Part of a small language model's weights.
Size: 15 layers, width 256, 2 heads of 128 (1 for keys and values), MLP 448 GeGLU, vocabulary 709, 8.31M parameters.
Architecture: rotary positions, untied embeddings.
Each number is 128 + 32 x the weight over its row's rms, rounded and kept within 0 to 255. Layers, rows and columns count from 0. The size above them is the row's rms in percent of the matrix's.

# layer 3 MLP up, 448x256, rms 0.174, rows 102-105, columns 0-255
size [101  99  98 104]
[[ 78 101 127 109 161 142 171 154  95 110  59 154 149  96  41 116 167 112 108 111 107 134 137 144  71 177  53 127 102 183 117 123 128 124 128  84 121 185 101 160 135 114 104 104  92 129 124 160  87 173 145  56 100 129 148  76 197 149 140 135 169 178 162 167 135 177 127  97 154 160 115 119 159 121  97 120 190  96 103 117  50 175  93 114  99 133 147 106 150 151 119 190 104  89 101 134 157 137 139 141 133 156 198 118 137 102 170 188 137 138 141 184 183 136 185 109 161  95 130 127  93 143 132 121 141 184 127 117 134 118 147 178 126 105 142 137 138 124 112 111 160 189 128 151 143 195  58 165 117  64  93 162 137 104 104 145 135 129 163  69 156 131 104 167 156 178 166 110 140 114 146 208 117 138 127  66 173  96 144 103  81 125 105 128 127 113 144 150 129 155 143 142 136  93 150 101 153 128 130 120 113 154 143 137 137 152 207 111 148 154 113 163 108 203 116 124 131 150  92 155 143  69 146 145 127  65 115 112  99 112 147  93 137 104 121  81 142 158 147 122 125  91 119 197 146  78  95 177 127 122 124 144 180  68 146  87]
 [143 157 129 143 139 106 175 146 178 151  73 151 162 140 100 135 157 139 146 136 115 123 145 128 129 171  88 138 141 133  71 130 116 119 118 157 128 151 195 148 131 150 162 122 137 163 165 175  90 199 138 107  98 110 165 189  82 114 127  94 150 100  93 140 122 153  77 157  91 137 132 128 159 147  95 111 128 174 147 145 176 118 151 187 133 127 139 149 173 123 147 178 114 151  85 193 115 151 108 118 106  94 138  81 105 151 118 139 126 118 150 122 149 150 105 142  82  85 101 127 158 114 124 114  87 130 115 143 124 176 146  92 149 143 105 105  76 122  87 214 126 147  80  56 157 134  63 115 121 156  97 149 205  69  62 156  73 150 140 109 122 166 118 150 109 147 114  95 139 158 165 181  91 167  80 100 157 120 108 155 148 126  48 143 178 142  98 147 123 158  78  99 131 157 136 113 156  77  65 120 144 152 185 183 152  69 114 157 177  87  93 170  86 173  45  82 166 110  75 143 115 145 141 146 111 162 125  94 131  88 158 111  81 167 126  95 165 163 146 148 108 139 138 119  57 135  85 109 144 112 155 102  62 165 169 115]
 [144 136 124 161 114  66 153 166 129 136 157 137 156 123 141 172 143 155 101 164 142  72 116 156 148 117  97  54 139 148  57 114  68 156 172 136  72  96 116 146 103 116  66 104 109 118 138  97 163  85 167 134 117 169  65 127  91 119 132  45 136 121  71 144 109 162 164 127 180 130 125 128 152  99 146 110 150 108  89 121 138 119  96 122 155 119 126  62  63 129 191 170 111  59  73 143 192 113 113 119 121 144 167 138 191  93 147 177 120 102 146 112  70 180 146 129 150 159 139  67  88 155 118 126  80 147 196 135 122  69 163 150 116 183 156 136 163 136 108 129  70 148 146 201 152  91 132 104 119 134  55 193 117 109 100 107 167 128 130  91 125 139 116  52  94 102 157 118 119 129  68 145 158 141 168 101 174 125 118 149 118 100 137  88  92 180 119  96 120 128 137 117 148 157  67 192 116 136 127 172 156 167 104 147 134 111 114  64 132 121 142 109 162 113 127 160 100 124 166  91 135 132 152 159 113  95 140  79 149 155 176 106 121  87 144 127 107 175 142 107 127 133 142  74 123 124  87 131  60 108 122 128  88 151 145  88]
 [146  83 152 112  81 160 126 177 132 122  68 167 163 189 119 102 125 165  87  98 142  70  81  81  80 162 123 161 120 162 130 139 130 143 122 204 139 116 139 112 166 119 145 116 138 171 137 159 112 137 115 121 127 110 106 226 117 130 112  68  77  73 147 143  74 128 112 166  81 119  94  94 102 109 129 135 127 144 147 124 160 141 161 139 109 143 104 139 186 160 171 149 174 146  96 113 163 154 130 150 135 105 157 163  85 110 100  53  95 105 151 129 144 122 114 104 116 135  75 125 113 126 109  98  90 131 138 175 120 170 127 132 146  97  85 147 201 152 111 142 164 199 138 129 131 110 125 196 164  64 133 165  92  90 138 104 173 162  61 143 152  88 116 119 125 123 184 147  69 110 126 106 142 129 147 121 130 108 123  70 120  83  91 163 136 116 110 172 161  73 190 116 135  98 132 138 143 118  93  83 124  94 154 131 157 130 172 102  91 159 117 149  94 134  99 171 156 100 106  59 119  58 112 124 176 146 105 171 201  95 158  78 131 126 141 112 123 162  86 217 116 155 103 101 161 143  84 107  51 134 115 134 134 133  84  97]]
# layer 3 MLP down (transposed), 448x256, rms 0.116, rows 102-105, columns 0-255
size [ 99  99  95 103]
[[129 132 107 114 139  97 170  90 171 176  98 128  97  67  81 108 175 164 164 113 168 101  53 108 163 188  87 122 170 144 138  93 184 201 143 127  88 162 135 103 115 106  73 101 174 161  87 163 109 118 127 105 131 152 104 130  98 118 162 129 152  86 144 161  86 101 101  82 115 115 132 106 137 137 128 134  78 145 117 144 121  80 130 154 142 126  78 133 151 124 100 176 107 147 120 139 115 198 173 127  91 115 109  93 140  82 157 177 122 113  92 164 187  70 111 114 117 152 104 144 125 117 140 144  70 147 148 169  79 120 174 133  88 134 113  93  82 120 104 156  84 109 117 144 148 103 142  94  70 111 132 157 173 153 121 170 109 104 134 160 114 154 114 173 128 110 211 162 174  89 160 116 124 152 134 124 144 142 110 112 144 103 187 140 104  97 119 236 140 116 143 184  77  92 118 138 134  38  89 159  92  84 249 145 167 127 110 147 176 147 189 119 131 152 111 131 149 138 131 120 178 123 181 125 123 136  95 139 146 113 150 115 124 117 147 158 143 147 147 138 161 118 107 146 117 110  85  92  97 121 108 184 191 146 109  86]
 [161 196 117 121 134 145 140 122 151 122 173 107 103  83 148 155 195  95 172 126  99  86  94 147 142 141 168 115 117 172 120 130 151  96 164  90  75 136  86 159 143  93  91 156  76 127 156 196 121 122 132 148 137 166 159 139 206  75 135 118 137 135 183 131  56 169 128 108  44 109  65 114 105 149 163 116  42  83  85 177 125 163 153 110 188 127 103 116 147 117 124 204 117 113 141 127 106 103 162 137  72 172 166  98 130 130 122 152 104 140 115  86 112 102 103 121  65 109 186 157 143 114 160 168 132 185 174 177 180 116 111 104 155 106 106 131  94 143 105 205 161  90 112 117 153 151 110 172 124 142 127 133 159 136 137 108 186 103 131 111 177 124 154  92 104 157 101 115 140 133 128 139 149 126 152 103 158 104 153 134 104  61 121  81 111  72 133 161 103 107  78 155 156 142  52  98 105  90 140 186 130 127 163 124 122 138 125 125 147 145  84 134 138 131 148 109 134 125 115 136  89 143 115 203  82 156 146 129 144  92  63 117 138  80  97 139 159 131  93 143 192 143 163 112 163  75 118  90  56  92  93  97 131 127 109 112]
 [ 68 153  82 106  92 138 156 132 173 107 108 140 142 122 190 101 141 114 140 141 113 128 108 162 113  83 141 102 140 179 123 136 212 198 164  77 139 146 151  92 116 157 100 163 121 124 190 121 159 112 148  94 144 182 184 193 181  97 131 117  90  81 183 148 171 122 105 122 169 205 117 147 151  48 124 161 125 133 140 136 157 109 158 152 108 131 142 142 180 119 121 115 138 132  61 158 118 160 135 165 145 155 200 155 109 116  95  99 134 117 139 115  98  83  98 155 125 182 174 115 107 141  87 121 106 113 117 149 107 129 137 134 107 194 122 120 145 161  80 197 133 136 147 121 152 172 122 126  80  51  99 150 168 180 126 188 139 195 129 116 161 100 116 164 106 148 125  60 185 109 157 160 170 126 128 138 139 143 201 138 171 137 158 118 144 127  82 130 115 129 166  78 111 127  86 195 144 120 145 152 134 177 140 142 119 100  90  80 143  62 115 100 151 114 126 142 110 129 147 124 148  94 177  71  59  64  80 184 124 176 125 106 154 101  80 120 112 120 124 129 139 144 172 127 180 104 106 161 120 127 126 137 144 157 129 163]
 [152 117 126 124 153 113 148 138 101 147 161  61 104  68  85 178 154 114 134 159 133  82 110  96 217 111 102 142 111 171  89 116 106 106  80  86 137 183 140 142 129 165 160  82 126 138  99  82 125 136 148 102 137 159 101 175  79 110 146 153 111 130 101 132 184 136 152 160 117  98 133 119 192 139 148  99 107 101 146 205 143 100  71  94 136 156 178 125 113 141  94 139 149  60 172 108 122 114  99 170 142 139  94 179 114 155 154 110  86 129 106 118  74 148 124 122 156 153 151 116 161 160 164  97 104  75 163  85  94 107 118  85 100 113 119 202 123 120  99 135 144 150 149 151 107 104 112 121 119  89 172  43 104 141 159  91  50  97 100 111 113 183  93  55 193  88 163  88 174 128  46 190 166 100  82 156 129 130 122 148  86 164 160  98 123 187 110 104 131 117 134 127 147 153 127 125  99 161 169 129 152 105 121 134  68 139 143 132 136  97  92  88 160 129 119 142 101 143  98 182 102 186 135 108 124  95 143 145  96  96 115 157  58 137 138 130 169 121  54 119 162 170  80 113 135  93 150 130 147  93 135 189 117 146 137 127]]
# layer 3 MLP gate, 448x256, rms 0.172, rows 103-106, columns 0-255
size [ 98  99  98 110]
[[112 131 177  98 149 146 126 147 127 132 142 107 103 182  76 116 165 105 156 133 164 167 154 176 140 112 102 179 186  92 108 137 133 137  99  50 207 116 143 123  87 154 143  72 172 110 141  92  84 123 110 101  83 150 120 125  83 133 116 112 123 104 144 183 102  83 101 116 138 102 131  66 114 169 127  61 129 121 133 134 112 105  69  66  99 140 129 160 137  92 113  61 161 139 127 105  80 152 145 121  86 115 123  78 203 130  95 141 112 213  84  75 109  73 127 131 162 170 118 115 184 130 131 120 127 136 166 144  92 189 126 128  92 135 145 130  96  82 101 113  92  99 112 174  93 103 141 158  92 165 128  77 113 149 158 153 125 147 134 117  69 118 135 191  83 139 103 127 118  89 120 159 107 178 138 107 136 155 141  90 126  91 165 155 155  86 129 121 207  95  82 114  47 106  85 159  63 136 111 122 130 168 163 126 131 185  77  77 117 117  77 134 162  98 143 104 127 126  88 164 105  84 140  93  65 137 143 121 148  56 118 140 162 118 108 203 122 129 153 155 151 141  95 129 121 113 127 139  85  81 152 104 139 163 132 143]
 [142 116 140 144 111 176 166 126  79 187 155 124  71 122  88 133 134 139  84 124 129  76  75 124  55 122 105 126 187 156 118 116 140 111 140 213 122 115 153 104 157 181  60 166 157 115  70 133 103 128  72 166 121 127 141  93 110 140 159 109 105  98  76 153 146 126 125  82 135 109 139 104  96 147 186 118 129 144 136 121 149  79 103  71 161 123 137 173 160 217  83 116 111 131 128 111 183  75 158 117 188  81  94 137 169 114 157  61  93 136 106  90 126 148 138 128  97 127 168 106 155  73 121 145 168 175 117 126 127  91 117 165  89 120 164 129 202 142 153 101  75 109  97 160 151 109 173 148  93 159 130 166 139 157 135 134 167 142  80  93 119 119 109 103 155 149 110 171 133 128  78 106  92 117  82  69  95 136 133  81 140 149 183 133 103 120 134 152 136 135 144 166 160 151  23 138 129 152 115 155  68 193 158 112 132 157 104 112  86  87 160 132 132  78 124  91 139 146 112 114  90 108 115  84 121  95 150 112 128 111  91 110  99 143 166  90 169 127 133  45 134 192 187 157 163 126 119  93 124 147 181 123 107 131 130 121]
 [ 63  95 119 128 120 159 145 101 111 104 172 131  68 126 124  94 100 154  74 165 167 193 123 146  90 119 133 124  91  95 131 126 153  91 173  85 150 181  91 157 123 120 182 100  67 155 130 190 146 108 142  89 174 186  74  96 117 139  72 137 118 177 163 112 131 167  89 156 100 127 157 103 123 134 134 101 177 117 142 121 135 135 130 136 106 181 164 127 136 162  72 165  58 148 172  78 132 125 148 110 158 149  97 176  87 116 156 131 147 125 120 142 150  95  83 153 179  81 164 186 136  72  80 107  93  94 127 101 127  84  76 141 130 139 156 151  95 118 118 162  76 123 107 153 184 145 166 173 140 153 120 155 104 126 180 123 129 172 129  71  98 186 105 125 148 123 158 102  78  65 102 133  86 119 166 129 152 163 143 156 130 138 130 106 169  51 158 140 137 103 115 130  90 117 159 138 135 101 127 147  87 122 170  98 111 115 126  90 166  86 184 108 134 100 163 103 140 149 115 127  90 151  93 184 159  63 100 121  70 121 139  87 125  98 116 177 190 139 157 122 161 133 132  88 135 219 122 141 189 103 144  84 113  89 134 173]
 [186  91  85  73 139 172 119 137 162 142  97 217 150  97 127 106 113 169  75  97 100 150 136 143 120 126 129 155 186 143 115 175 142  99  82 147 164 160 126 154 132 156 131 144  97 146 160  97  98 146  59 117  85 132 111 144 157 142 131  93 169 160  76 148 128  59 189 142 130 163 115 212 154 151 108 101 125 107 117 129 105 110  88  75  98 161 164  87 120 151 187 132 161 107 115 139  90 111 119 124  82 122 100 169 129  85 141 125 110 120 152  87 133 113 118 163  78 123  99 127 207 113 141 148  55 139  52 122 125 114 141 102 151 168 188 110  98 130  73 138 136 139 100 118 178 156 131 157 122 124  57  95 131 177 131 137 152 165 137 161 140 155 105 149 107 143 117 178 186 140  67  95 112 110 152  95 132  78 115  97  92 122 111 120 142 116 135 213 174 169 100 124  92 130 129 154  87 124 164 114  87  87 156 121 151 118 169 148 144 121  71 164  51 184 150 147 132 136  97 183 114  96 135 171 150  91 165 178 184 117  95  96 126  96 108  75 122 130 133  80 136 175 130 121  92  86 117 114  83 144  70 118 133 156 159 134]]